config.toml
d_model = 64
head_dim = 32
d_mlp = 128
norm = "layernorm"
norm_eps = 1e-05
positions = "learned"
tie_embeddings = true
optimizer = "soap_variant"
lr = 0.0193
beta1 = 0.95
warmup_steps = 31
decay_shape = "linear"
train_tokens = 138400000
Each number is 128 + 32 x the weight over the matrix's rms, rounded and kept within 0 to 255. Layers, rows and columns count from 0. Numbers have three digits each.

# v: layer 2 attention value, 64x64, rms 0.424, rows 35-63, columns 0-63
# o: layer 2 attention output (transposed), 64x64, rms 0.375, rows 35-63, columns 0-63
# up: layer 2 MLP up, 128x64, rms 0.32, rows 0-70, columns 0-63
# down: layer 2 MLP down (transposed), 128x64, rms 0.304, rows 0-70, columns 0-63
v35:081154102144151113090178171157095102176146095142138110081127097092225114201059091142131129187135128127193155116138102111144175126202134102158200197123187144059073081105143106133111114114123115
o35:180109148151122092210091088115118133075128154132091175161132172121083116157158108163123147135120126152085104121121176160124143201139152187079067074164038093197154093140181159125112137098137153
v36:091105144218141190166135027121160131188182124140188136154200111087124077123138112146122157161057115157206180062102158176121059112134105161141098116106049160075096036159081075109144133118122159
o36:195218129139107034061159134049088102118000141107018193182051178144128199076172140129148169113176101127069097127143130096097157094097193137127169143096156096095145191203175140124105127102089156
v37:131143096138234157171193139160052035159106194146055147046095088095168122098149104197158130111152136119090212240131157155161059103127093121106095097152170219075138059117173149118062161094236138
o37:176098181125088114231048200146179208105117123206237065183090068084090200125155116100169127134138120170107117097095179101141103127071110167118118103150079117112126214162133075115157090208115254
v38:231149127091124127086080163114125137171109082134134127137125168174141129133103142118119143062160106145155111115115133090135125142170105109162172214130119145135156130215109113137078085156047091
o38:146104113168132188149157125154116096117148165079116078167130165142175116156112132108142113146091098104145114126185104180094110139190166106101058121154126149150120146079115115108157162082152170
v39:117111157115074210120096138145068130163153153127120137177165074112152111108152078134098129117045095113104122163121140162100102164073150129141117145096095058094119061132153063130109173135079172
o39:127077145081142122111159097185224133108066089127084157142120201093133116107167141155194141122104152102181121151121088078119126128141102181101142154120156141205101159135124165110161094142115123
v40:192191066198140120049150120131180255049097164172125079119048191098061152178082161197199064124130178123124138171089101184124115063080123164098126126067098168088115114077162212038148130061141085
o40:090193105122148098136116184158086015172156175113145117156205032141220093066174058071082168124164046162116139128146100075142140146099066116180132045160077064083152157116123078195142102139110132
v41:125120109138094218190034076059149132086165096145183152144144149157087115145126177194110202176075171116156074080134111144062130255164138071114096099143146082175204106161098105180121138100091161
o41:075161134106099056049190110153081137206141086105063158154075141112096143074111098059119149065076135158149128126110103105178178080112088121142189217113114163128093153087048093081131144075159093
v42:070167096104128185146154079205122114141165097090135114110160053067172103151134154182059128079072070114187195105119173165154109134103096155190152182125091132104196103160151147132110108125123034
o42:135096090154112090138147126126111048070100085090134112096064143129099150117173170057174190138109124166123154118187097075086132193141125120106130044169140107102127190144177137109123126084102163
v43:073081147196168181192197080143152049166012134150102183120146046083087223112127129060085115110075162175127178139115131175084101134097191117113103057150105146057042097082152133189169182166148175
o43:148127160085151076124050168006098215121093053178167129116108157077101162151123173199186197078232165116103100079093073124182140093126114144137138124067131121095116110199121193161143083165132113
v44:096102121203164065059216110143178207109096105130188160107129096148125093128200134133126145123106174156087134134188088158127087075123170117130104000183139135141051016132139162073130132131106161
o44:157183214070149193130030119075117093212147113142127118171156130132149199049087114157169113191160165135087052121073122084129193073098125136115122185144089172075145143169113131176099121071146123
v45:127160122239170167167174070120137079109113099160183156159155126099147120104117116064077094088160139140051192126117205183098135164094126226121104062112077090080108060137113146166112193105113134
o45:136074255053160093080065115096134099078048104137139106151102157129210251169142166195157188162106132120192085105134087078196137069110167102159169103145153092143160148186068134156118088154044184
v46:111199087158095094174112065140153115183130172073187172086114147140190104105039141076195116179137116109100114097149169203238113178145156131088071084117149084133097106184165135151144176164129123
o46:179101148104175141065151129105006130065096113154048049088131168135154142126151116115071112059127169083163099121066073097089102149116119093193101135181056180062129116106161079111101081125110128
v47:112191122168138138163167104142186153140177125060162123131185135149131041094054133079162193144161151081113104102129112172160125194135094154133042102081179074163128042149092098139131171144169170
o47:116104203092113152069125141121096134127087177160106126163079171133195162122149125135064135074118153176152092154073143087097105086057165132161188198196097172135112188152122114126076165090119113
v48:076170129117120099116136111187138102191146124153094146086154133121158089103114106106146084085126115111161234116074165170145153077147131103106114110145156134077097028143143135107143097104166105
o48:192138141136109150160119157143136143117065156120133116128086161160108171148145137150134138173157122139109094073149170082051109168116210150114112104125062138101118151147155080170082085144098169
v49:190138123079095120113043123027106103089212156133211141127104231142054148109110132172169130127110175110097138099138123109129110181214157109118175082114108044111169084180117226115167118129149070
o49:104131141154132104110206135255151156157128102066034129122171069179187164129080154094105146157117124103153170131158155140127135089101091142133118131099205176134176164051063033113066038161076159
v50:171118116140086131069109128093134152120119132115100173171203180200130180105162109169079046090106085147022134202076191128060134145114248111100113134097031170146173174164112111101073111101113085
o50:178188140141166163139142116153097108173112132173133096146118091008104104077101155110207110243138093071212131096235036116130088072128135127107146113088202094194099062096066096162153148178149130
v51:082174075119176175153184170143122101230125081063156145137255085136201114060034138073086192092098070097168170110060148101109205128164153150098125206038099135097177072181106121139055092162156216
o51:151139255160148112101101106088113156036060217191120078160063164053061154144160191133129130144153156142097076069155147135130053112057170214111158071199127133199107220168183145133150214104151076
v52:196153183133165143138154124097108081111110117071140085138129081172147129177151094156096150137105103137176108109108150097140086126127141181132136089122108149021063145129110121161112133121089154
o52:083108080133109072135104141116174129102134101099076122182160156101103143114075152115224157104139130100108119104154109146137170117169140094124148142120130106192186101132174208153083114143102119
v53:139160144069148074121199106143136150213127128094136088125065145064128168180128082093170102152159110124122161214091156187114073121131088202164076132082098125093118158035151137140126163063202159
o53:144122120155130139128118120130187137044079130188104215080150081150219095134150131149150117098129099129104122142119119059108129115122116091160164101163078081143142093116162117171193133143105116
v54:146101124156153138163102158114146096075153121084097175128128095176057123127093115157167131122100145104118056131153136127151146099147097090132117127180140125140121125126119130127159118146077043
o54:131118106125107101170116132144148147152202088095147134164166152118111101083123116099125136099156136139138147118173135166108176129158114134120075124128183133143170147123091131113073100141158182
v55:195129102122142104117121119116155134130136065053155083135163107065120115144164131113130135102167091164125126175157154098135107161149071227144140177118088185086101216072124118108094136113152104
o55:121089097177134109128122137137130076088112160128078125112106119087165144115119130069176142162144101090136143167151086172159116101131154014116118098180188090141136067135176189159157163103105132
v56:163162141145087128138127076038150111125162119138157053104123109064071161111117170139132137107178143134128101132149147125139087168200127173121128160094132138101145124135087168158128114088165107
o56:119113118158097063102152183153105083171135146117070136106085112127177145152089131064140122097115116144113126162119132151120148061134135068098179138135171109100144110072114123125128120127097128
v57:086136117113081156088138130078091068153190192178159143147130165070100130142093153178148185137137108115140129120130159146092058180162142148106095147129103125180171062182145158156101084116110117
o57:141143164150152119132131148161155154168098145072064169113069107155075146058159146050135095087089154125128118143115116123147169097072091150081186137134192121096130176126135080091154087171057176
v58:109081142042069095134079159095128113169173059128141101133144123120128133198122192117135108155083160104114143119142114079155087097154147062138125148097142117154171168162105102110059101170097118
o58:196146080156142186146140042118103074130106127098117158102081109130081137115076136098083122109122135120136151132146117129123108146146143130080085140134115160100134094106103102110192147077110083
v59:114178109084200179146148054188159026106134128089093150088147128094141103051125128128145127095172119110132202060156074115105105190207106128119161119152152160135176090123085095161088101131177107
o59:107114112211054114172174209095072243124132099132133037128054149110112150190141125068153164113095117169079114130108183157164090087069172108095137143095118121108071133151133112098068126151088221
v60:183124198143091107095146116141138150065174122173110104115125100114097089229123109142168119101177108172184125039181073085165112063081069135192156110114179150091024125101064126110244146130140102
o60:081135025106077124156105137114118042152121136060161194161152116158228140113147107190094153150151106157080160174120164151000171167120181081112115152071149102132156102149163210122046100118072162
v61:190090169112129104151059131126163132003159136139119119146102142136077121063234164094155093154170181135063124060141061052177113081103134183113171060118160132089139182132104115120203134161181224
o61:056111083145117126140177152153159115171143132097136042113144097124158157170097083146112105206118171116111134170103182172155096083085156088131115211031160137130127106128126156141081113178084077
v62:101082150039137118150071139126047098198075157109094082140088140094143174097116167128158130131126117158210144166179121140180128125090144110142149145184087114110072116184144100185183174139142175
o62:170085112165116110136177162123185198109106109154132167076164146204107100172141149165161147118156159075128117148086096124048128213180080118153126185122144125142087120137140175100175106126135100
v63:158139137110069118124157169133132158174133140108255195079142110169108162088092096043122137084102066202141185080133165155190107133123166187120114073187030057102132164155144157130219112111183160
o63:130145134165210176106157099150103133096089109111038093049157130117177142127178216188156142211196168074093085103183109161051076130088084094175137114132186207096142162114180138128083092151114086
up0:139156165148118151183108135134103081141053147165148127122125129166181118111166131083173142218168134174155128104078080132111074134157105091110133134068087055107061133129110086052157166114139105
down0:073133157130133129165075156197103166122108160213095164147111125159197192084090147089128102184112134140166121077092106161089117115155145068112108117137083163099131161112183171092126146158147113
up1:146089120109111170126110089145049113103140090096140166125164121098109126141129163111120195114064161182144159153171139118205153151071120154095122098098093133166069132118120156079115118140103129
down1:140123118136163132118142149053118182188170113098129112124033081141106098153142085102089144114185146084120113104140127149155078124091161138134080106128108170125064113083104097150154048144132140
up2:168134198117120149174166061209121120211142135205075198090132094106149097185158131167098144171123122202138110093109079113126053182129057117078114119133097121108044154087124176146107072107084089
down2:144101164152105178138082047143162156101117126145098094131100106114162095124143122139161116146148097173189170098185067172105138161123111138098111115157133175124135098110098150071189181162089221
up3:114154147189094130092157131091157080131091130125108057094182112149169157151024096115170151181141113152102134101092154126204082173065091123125191170131122073129203160168134153078125134087168112
down3:115141101144065101059041117117141143121157091113136111122189129162136092089036093168141110108053119144136136100107123065158160093130116137084165179136072074137150074124141119108108098095153079
up4:176148121109105119194086181138108111145144139089115095142126142144184127161160103114154138072101145169121074149146101120093135170156104128088102133105081106124119118120116073115098100136117190
down4:101152141181153088121134096137169081122125156149149129102070183076130136149155136108171126124149141113174108185145107151086182143119085127112066121127153110141166083103112159133105117137102145
up5:110129155082146132137129085095169140081117088155184088117170125129134152127119115097113167138154122091082108070103186153167094116090137100131133070112151130162134131160058156121117108196107133
down5:165111096138107122110157158117162105165073164188130145098080102127145086114094080086173102114140114130156071162115156159058101098138143085150140173129162076150115135122127117159124146129128175
up6:131093094081131115172149092110164115073083142142103038108184123187071184078089149126185115091108129148118123104129110122195155121095138057160126138070163099107181186115139102079135116088122205
down6:226150096120094180137119059115139077039153118139115127138131094119116136071114173088061134109130094086115088119167119169158131121122134084089109155068190007077116097127157104056140148115119234
up7:210089158204148189150102134074166127176113090070152129116106089170127137135126150240103093170079085138092160135105067086084131162124099113154141220153123095099083091126110123127175039154062159
down7:121115137140131100113082139123204185092142121098161118205215117100146086157166170124101056183098180131022095100150164118182203089111152107160051003126106128082105077089131155109157114119152134
up8:101204091083095124134148067110082153106126126128119094184138074071119115146105108106182152150149145155087067144120183088118103133106099173118174115150123170119146118101164136121148094087127155
down8:160106125120138115123116098098129115141090132100131100161151104094141147165158132178129123148152175126122123178151149166136148105175145081141124078140165144131163150112111113150123111105107119
up9:121079142112166117118137075100176063160112138100138106140113169159038121119130092128135115106123113151153126160101140134132142139147122104123098183146124118109116118139124138130126187095109135
down9:105106091165148185144110106094123135149110142106080067112065166119138169113105130149157139111116115190165105158165148144076064118085120139105086150131104072156106109086133142137116113151115117
up10:093135157125154099158112099120135144115101112101160138104135096172110080098193176180125155138117142167117129132130118197140136113110101105128149077160128114053137032136112123144140121127068167
down10:146156151146096088115115102128108114089150157139212058129117100123133124125107103130132094152148161085113130045156107113129146147127151101176183121107207120105167104112136108178124137120164125
up11:110147149131173128169114156106138079095102137157143122157140103115157122195162110145101142132160130149103108136130075127111144178135137111149156095158152127085153148145132123135127149134130139
down11:132119112096145165144133140124108118172146109136100138122085065074116153138119138115143128096149108130115114107116188105116053100118118095156153133159122184108132083146113139150105075110095097
up12:108112113086146065141150128161125177134122101109147132117097108155155116110141138151153124078123089170103088109169089134118100154142103106120110145097159144128110103127074129114130127187133146
down12:088125144159147129117163128076105134108150170134120147143113119147097145109063141149118137141100091120145098102153087135123103139130156055135099114183149162085161145133127113167150163127153093
up13:151177081155172105170116123114121119111117151142162110156220101095138129167142102146160111099129123163117128178154081129150183164131129129118142135146089113119140128124156116161135141090141181
down13:118076114068113134172050104137119150176143089117120161110151163168144110119081131085123144118170130104162051121122121148096101137153086069139141128172139143132159083143108107201148099119137130
up14:075119143104150189080130067188140122087101082082156153161123187132078097126141176095092156147050159129120146085198115123108144094119197139074136111114165159163145146110138110091082117080083147
down14:188130121141071097150165189089127055159100150199091113082070117084125144167123095082195145117160092141193114185072098149058064152103118096159176170146107085129105155106114128168117172121124140
up15:119139147150205182132130105122160094049152074153104069144128080121125090115147139127193098208113107106119135140081182098090058115140119139087188123165124084139120128138144164091175134090111135
down15:090061151143159117131167048143124086204178116132109107179144148114136113157183172148183124094133071150148089155119143093176084094097123076135142199150099162165148123179139144156111195148099128
up16:099120163105165097126145158110151183118127155130132218125184103076127118163155175130197187174121086167077082177192119123178118066121103111131128099132109106178110120167135175176100129163105101
down16:157113122166084125068103218101166088064099111127147115143133162170144107186100119054107158146174163126159063094165136138103163110111108104158085142141147103084075173146136153122219136155160136
up17:107196112109095128108135092129158079126133115154187116114103108043176122160113219028166154157069146132124140141124125137048103139120089182126129146155071118090036152089145160173126129137113085
down17:102149075143116153164094126124120169121145137058151122154133112036108119095127172151123118133132123091180142098124165146121134064093126143120111169081082068117132102165163078097125130123122099
up18:130149136182112072074097131113119057190133121131131132118098109157109135123103108127141107115159099141073147122126131093157121122156111132067137159161128116111154183126141155173150136102165194
down18:077153147114125088093125121125131105152118125113139205164189103167146086178171136157098125144116160147109122102151196122129072110126115156130126150176096113179133130139150129178091150149132114
up19:092113143094119142093156179108161102161119145132138106139087138103121188151084131155136190108095065175170179120136145152159144078154154143132105089195093159127058176111143207109137142083189083
down19:104131174138104161103140115144130125122192211109139108061074122129142152126115108207217113104105118162146153108100141183135142123157192155152148159134139071161123091116099116088165161145181135
up20:075146155080121121125114098145115114150187171093111138135069130173129107176167147109168141166077122109095103107126147054150096162135120132134070148141122152202093208108160112139089131099174138
down20:134070134082123134096172092137085137136108126136148164099103086126121146153079115111181178116154164139172165155118151150128081142120107111142150123116167153081126100099121161093092156062126135
up21:096125108119186133069113092132112114057106188135078093152088137086088170180087108101130074122107089154149176097124160141170101102125169044161153092102101116124108111122176140139180163065134131
down21:101130153163158122143204128156166114090157149151124140133160103136174089156055126124135118118108086160130188089115185138105134101124099108093087127139157153127135172159132119108151113114160075
up22:119167107116128129072148133102171100121124079155113112153138084096110120164063131120113111059141106152091160153194151153123105076119121104104180115105139117142109114094145108112115155142165186
down22:132123142175097148159126081152150082162131106132068106168136191118158126109137142139126142174133082127151156094130110131084096179108117167079063131139150106154114175122128148109192100119103142
up23:116106139084151127127117168128109128146173084157140155114145180128107143156139154175149166118162071116125126070177151122095167138179089125135115146152102123068106130119147107135079088095109128
down23:176127129137147111142152140136135161105150131172073109094098150114124150096100127138117114135150099135143115090125106125191130144112093156171141138142134101120141090165135148137083121108055148
up24:118097077145136146171077097131143165148075091156187117136126161123121092114104151057147166143131111174147146115064116118163107149176127156140120167129110121114165141119071189096103110147060053
down24:100163106131131071079114154156104191168121173167146098164192136108129137121148112122165144123104175113153184115163154129170064146124105114134111110099084113160131097122128167090103110115217072
up25:066116141078190131129136090083094161085113127136129146071084077127136049129144146178141152104163062160178158170138090131151164152075085091136192130127144044140132132135057138121123157141116127
down25:099181168082158132106107184031121140018145157204155166149159144121115184086119100160129131109159113118089144177139110079167151102109116084078144140141145119081039123083085134136116132136149060
up26:111171122071151126111175097048152144060123094085136132160164139192075113086139086160120110135100135123163157133097180127142122139130156164106138138155142143115121125193158115111142137132119153
down26:160138122097162161179069127156115132100060149151140151149136119103145120109190128143137139102134123128167169177126143166116106094088116133099139109132190134113128122099139123110204124112113115
up27:120109102130061133110105119126171109094133157167111121156110122067110138092079155116195149145135107116097115105140133115189091126092090121097145166133134192082130128202135149117138119110099208
down27:150175109095078144134134084151111152148080156117110145151086137098129125141132120187114127099120076091075153095167153127120122109139092107114160112068115147063132096153116121130140087120123136
up28:114136110125143121158168140127112191148106138138131150164116189097163089114111128138157163159136110116119096167145112132138163099115088118095122138154059200189061124172136140118097104177134107
down28:154138140157134099136116118095176115103140103121173126107120154148113163146077145140133093138104109097106139119094139104153197112159139112115113128092130086119143166164119058119104127100133174
up29:094138187145107163077178105099127143195146166149092134131127144127090129157116147167142143159130115162064057144165195150146104156006073095127150184111146129062064123120131084136184138129127125
down29:127137105186111172118097167156169160104049120088076125177163181138161059112160121023105182107183194134045099163126118180111096052109087087163162113105157057151089143136089184126195070143121185
up30:104078110179090208185119104165118126132097124135115128129139163094179114106141135166172176165109093099092137116120085094091167099058141153130143091122175188173141116152084153134199092116040135
down30:222124132154107186142109131156158117095097194145090118166134126153160085100075089121076135154110149088078161067066129169091132104135124170065050217143169175145172166241132075171184087157147177
up31:102135098166223103156117107192090167136140103138075201102159141157125140124146136171150095139116046148083088170181110156165131116079181132155136088147117071166112096126141191069099115115064162
down31:141176132146152148098156180086179171158147147154146083138084118136112143148124078116127078116119175091194141160150177136080129118125149141231136178159132059124146131077142133087088080070108098
up32:113136161142150150079148148128108127154117078163105132117132113111105169149070133133146126137158074198103130160168074081160075163160143178044060182255176106072097135136126141063084160074121137
down32:091230113190108135106165227115084166077101153195102104161164142131168118130121069160099181181081196097112098186143057120146187127170153176064060082142172143107103137080124144106144103122115063
up33:128127150109148152114142156134129128153120108123163160145097146079120108197173127114102137138097145142150166096164082156059086113154132142158124076126155094100116113082105067159164141179074116
down33:120162143128100100134111181127115177103122105135120121107111087154146152161090116072115122104114101063124076136098101081153127122119137133158150196054137151142092142182114153102124140115172163
up34:085198105124153119134194121072090115132127090140109160119154146097125128162099113122076123098160099153131126149113147158138090106102098174160130095125127118190109163121074137108105155131176121
down34:060088092128125089115098131163141128086106092070169167155178157128171151115141173136118139148100155105105141146132131120120160125161139078139131107098129117145163089127143173113089081131109129
up35:090136136119109156164118189126139145114069193145096113095080142129106147163184125104106184145113102106148124122115091128106080140109146122135132095125127110120145150160117139093158101133156119
down35:143110154153096106088105125120149073150122105120136097191124124120117118154124058120113118158143193125172180186181111144128176127197129124176158122141126114120140053144119163156128147156176069
up36:102197143138085128100147127105110131149121124110108165170150049145150153156146081115164167145105132079135136093143167101101153128098142103094117164144091130190080119148179143163130147161168126
down36:139131125118149150139117107146096124170134102113115120151149069141132150125121114103106138079120116118146168169148196126127091146076066129170108125146116152123132100084154138118056150134119122
up37:125115124046126123147138130097138102113084138161080134152156134178109144147110082106120158133119140129098157184095115116165073167091072112121145188137083114178122150120124110113162120122164111
down37:152146130155133129090125153139152177067109149203090099178139119043097091101059140111099078133185143153092108153086091104136131088075118189160074149152142104128124083135144152100134094147169112
up38:105148121173109186125105182130135117141186148093161124158143053067131138134148103169139101170139107097076180080174084055103163116149146158174152116156084101179181093124143031172150091153106154
down38:149100167085124124125126090084144127073158083132167070165226089139165147143118109171109143187105120125077116088182148110127121116161151130176146050105125135109188124155116143168159151163099113
up39:109115093123079098089114145116091129135138121154159138142131116122161131136106165143163238099150052134119107137126098146174182114149112122074090132166179113128109133084095172143157213070137142
down39:092098092184092175108106137099129152077122151146086062119093129124116097142155135150069140134129137097113092171103096121177096163121098158130085168077132117075123094123142101108095128105105114
up40:052160099132117056087178151118183127152098145103163119145114127157080129139183116134111135125131043137075119157159165120134107131146089095125153143092079102142131095145108107113070165129134110
down40:130104160124145149116142162076120119112111071087136123096179080181115147127199150137146130144146134110086160099155150146115164086140087096166061057124113130122138167178083150069133155169133192
up41:139155117090118132131179116126037095191117122146123149118093125099147127150149110182149137133130116102141122125060096153091137133145138147173168172103094108139091139111131133127131143138151155
down41:119138133129131131148153073169131109108151128100131132105111097126094154127093146116175197135110127099156119120167140127130139081117111108101133089101124116146113081138141141138132134166104137
up42:119132164095121139096108171164156113186147103091143158096097156163143132146126125089130162159124152068083143119100127105124114099132163147075154125164073140116078126120164155106120107111141054
down42:124079096106135116141111098102119134055161093132113116149141142141149074086105111134119117083207132109108163133125084123131149096072123134089143125114157119120181097107117125115108145101104148
up43:098151111091113158156089108135107110114115096162120167136186094133135136126115180125127129133148149145104145074118082108132155130142127095097108077151132163089145157105126145123153162110164162
down43:078099119113121108158135099145127078111104164118105124121134096143159138142150126171101113170109112128088103125085138112056114113155113119159152106141075127149126150114094120145120153116151101
up44:076140071104077071092126163140125105135175156133159102136104153045173145176103120106163141078085140080134167038135101171148163141154116101066062115152174108045169214089192152130203112142132206
down44:143183115157078059120155171124140126117127122157181220139206106092092063105242204153024185053117029118181174119081116185167060090097090054079151121149094127104124147124100134098103126123080106
up45:117140158142130112180145143094139117131119142086112065108150149126093113134155078144109123137126163129109084123103101104128126176134141136148106148113074109128114133162095103128115145167126110
down45:141095101126130080129113113124142154162126114142096156142092140125163156120169153095131143133101166154127105165124110136140102154114102123151139124140155151125114153128148136122116120104158129
up46:133071158102132151157126198120190109105190139097175089116081143164108092093150105096132142157108104094196109172146086094138100186175111128138113128185110131141140162182117129114130149121099136
down46:135164092150119108156153138132130174157171112206136172161166086105142165154114152181131125156137125137129116125103141165170115118121155132129146158073101124144172108119175143107130190073135137
up47:140149095091154107166128124194140114140092139116098144141102114135153117135151143156129120113099181094088079165149060137165187162140123074103088127095157209161109119152130109138113146169125134
down47:084174118129143120135146110132138160136130104154128156159115092172122129146044134088156147137129140102101148098108182127104147124147136103152137135172122153135105153158125139164082098113177163
up48:102133117120106135127085149102118119161131155122127128129128119071165119124124112091183204068154084096110149150159123156150116059117086125149139172172167102163118161125133114133149127194115123
down48:105071158103092195160082157098178129115159101092122120163128149098196112094133128133162197140175120111083135107116124165106104177122136113119132091145130139165170120106144119111077152200041155
up49:135108066127112086096161144096149095147164114169157133142118107066133098163115091178177145107181116126225154033092084110156158137147131083134142145144146093153072115168134088076132164181132136
down49:167101090183162147165130104143153178154149093140161131133159115102084087153111157107165124153140183124131126086127161106133145130045059102136141089175128133140120092179134075053097101123069160
up50:133200149119099165135216133152153167153123111126142146138124154161123150128103144181108112100130109098152104084092138117123095134051121118114157150081121090139119097133096151140173137122173112
down50:141115081113127093150118107132124156137140106146119135160177142147130098078106152084137109122154120092071104152113103163158144136077148063088092091113134139105095134129138153097115135101163142
up51:086183164138086136134180121160094078092144087138098089105147105047100149180110166123150143134163174127048112110142131131164067170080100131169153097131128142132110128127132131144098079103157139
down51:092083160137111140124069087171151103113132156102155134109126088135132177144101105129106104098171139146097158062197100110100155137143153110177093049171198135111165132164164179104106150098152178
up52:066168143139094132110125166183168122089119144067140142164124142111149137102113126155194134148099120132146153107148120089122202069080177143051162103145133116132176145129143146144094109113088125
down52:118135147063088085141147122149127124153131098189134122117121107130116084138103137144114106048145108108157106147139128145130083187110101124182167157152115108173166112156120109109056160114177139
up53:146084143130053161143111164108087117133142135068090166113148118144113161172119100189157160167143184123108138070129070133138174155103066074177110157119068137172133090094136164115189112101136070
down53:088102152221150144137108149123059149125151077068133085097113085179094150116091137220121130144104102109153145085163136109180156132125099085140118107102136140135191053086091150178126077087145107
up54:084176151138125146089173093141141143044139101155151102084147070139140150139100123108147132102141101139086141086159148092095161082101167139105156135138104158170100123158126135118125071111142176
down54:070090119081098138155082124125129152113133123105105106069126112150136152133125107090139135091136132115205087150188055090100149134137147089153136099137139165163124118126102124116088067138140133
up55:135171088128170144073145091099029133089165163158162082132112113111124136110190204138136157170139131185056150137163089082138120141097116116133183065120075076150147115100125152111132181127125147
down55:140185112185129140123092044179170170057175209111197150098129168118103118095101156124142170118177198191082128109140113214093154152114123151112112078195099126152165124149077169145118167135093096
up56:105200092112168132088145156108109191081127130148102103103152117119103118108120140100144123123129119136115131109106152111084159143149125096083158129122147103150204071170162136117151124161163152
down56:128079127081146095119132134109116129153121157133140156132086126145141165155140087121109102130164157128123123130115100103102114152139164145106068159122127129132103142129103129119161121088191134
up57:131101172087110119103127135151128087136161160112147200048123123134101149129093129087219158119123100123118136142101147146155079086089146130092056088141132097143146101174146115114186130155106141
down57:135092128106127177089095153109099081111132109119111144054182184123094136120145128138137158111129082131109172142099129097135060153160142137186210137127122097208193138127107091168097153121073105
up58:161112126101154101131112161143095103185149077099167097135068114132134137140141162154140113146168137142133147089170081107136119088086138091154118056094078114129046155145128154129076178104149149
down58:198153133180123124103105120115194175113129084171103135154158165131111083111119137105090086088141140107082113126104134107119148133109118154103118186138101097130145142134150096150104083151126152
up59:095121084134159148106131086124122113118140140125155193167140167179094091142136118155159224183148115120065132096114131064113116148099103139121149093174105173112093119114097109143138122094130143
down59:130087090157113097076114092110106167108134172131185101162139146133151125100128123157139161162148142113102153152144128101146146106107100121128154085144097131090123113093139127079155184166145120
up60:142142148110163147097140127174175166115147162077160132138124126136122132180162137127126184129095121110116181158106070092151101110184127130151149141117087155219105145128179068046113151102169102
down60:148110106163144080113155140108154127081155130083114101101116102149114121077093135090118099068166122173111113125140110153109177116116135118114085134165188152101119118123123157098096112105149157
up61:081124216088155085091117123093141131113138088102140172082121121161177126135111117135187173085145117147125113103128145107156166114135157134096170082123093106160149139161140101165118104156120115
down61:108064124110125133145087098117130153087143118133126112144199082071130048115125128156107138156129084143150159155082133161118149119117126103156119093108074085130154111074141175149203096122164112
up62:106176115161169156149145132169078172127181158136103106094105108119157131118179108138116133121087175094039085128108135103136141131076103136126185072077120070145130145073139139141107132169110120
down62:111154134088143134125135119103118078090116160127143104129097177175117163128092110168144165147135104105166073157188162134139102128162112147091074143143156101127172097097082106157098108102144135
up63:143150166124123145105164086115153108095131133136134202103169139140131150172115140086107183146083116149155177167110113119113074162087088106096154175065077152091076097142158139104059129113063119
down63:092088154107112105110116134128190149103160154134169152106201141138098085152171103046107130098141155158123166078118076130158105127122104141205174225098109159120137151155150130158091104152080169
up64:046183117120109090165172114085152116073094119112134089160136163184108144072122076107183198105120108127126142106135177101132126149159087159113153109121118181082073074071154085110191074146165114
down64:087107098145091078160116123091173127127091102075211066179139162169190125105103142108141189157163208118136085092150111142129094073147159212109138173128117151104075029095133084130154110101152096
up65:120089083112090100090082108199092141112145125197097138093121098172143127141168093127177169121181117094163101081104126091170079137100142114146129145102152099120032138114073175114161155075132183
down65:147150142148189144095148118136167137120183138149087130147233092086068129140169114178117135140131135136136175157140179147149129149145162147194111113157090113162097139161149094152096068115145125
up66:104125061148080140112190149149224092169069140186123092103125086155028164133085105172093132118180176187130129087161096108184119188127145181211124079046153111074201255102133102163062204146121092
down66:148104114155218074135133078177210101116026143069209163090052124101157107113137180079114154116227055137147136200113133140129106129172144194116073181120143163136126153142117107153047114179086162
up67:088158160069110118178189083095068062053148138116140146096141115124109126080129099107138131092129150134101157156133092137152112142144124212129097157115118126135167161125181156146129084097124123
down67:196117140141113160174160099173170145173163091116098131140162145119179124175106084088116084148185164137125154131193148070113158168141099204095146126195101086168150151078210112073113121128091124
up68:111156155111160146110154165161126135130169115126151097109103141106100141137189149098109148145136120090125128145148137132098101130150113127130122091111133168144135144125139146115176116093154168
down68:149076128149112099095142155146145128116141119187182102153152153135147180120086113134139134165178163135174149107156149108119132136131125113146121138122127149115131120145136109109145134112109112
up69:100219196187091149090185168138178111106124117148199018108099152102122153132064057036177112085084102159126186051133175107125156184187156128110143042125116092131188194157126061138137101164126105
down69:127171099179193139061219119010111119156156146047201073088090133136125120048119127199058128141118105130148220148217137121085174154176076129103156192087125159113193015147126077198211119137139116
up70:143136047103134111108123115135169165166063083126117187125091143165104125103104117145196120141167077122160178094134097121159097194117120158122115140091093133114096158110129188071136179100123121
down70:114171127097192056113163168139213100091090059019198138123097116160118135116156105128158120158195106123078116102108098131111156126219169174130127131067095119098066160155134153068152111127134155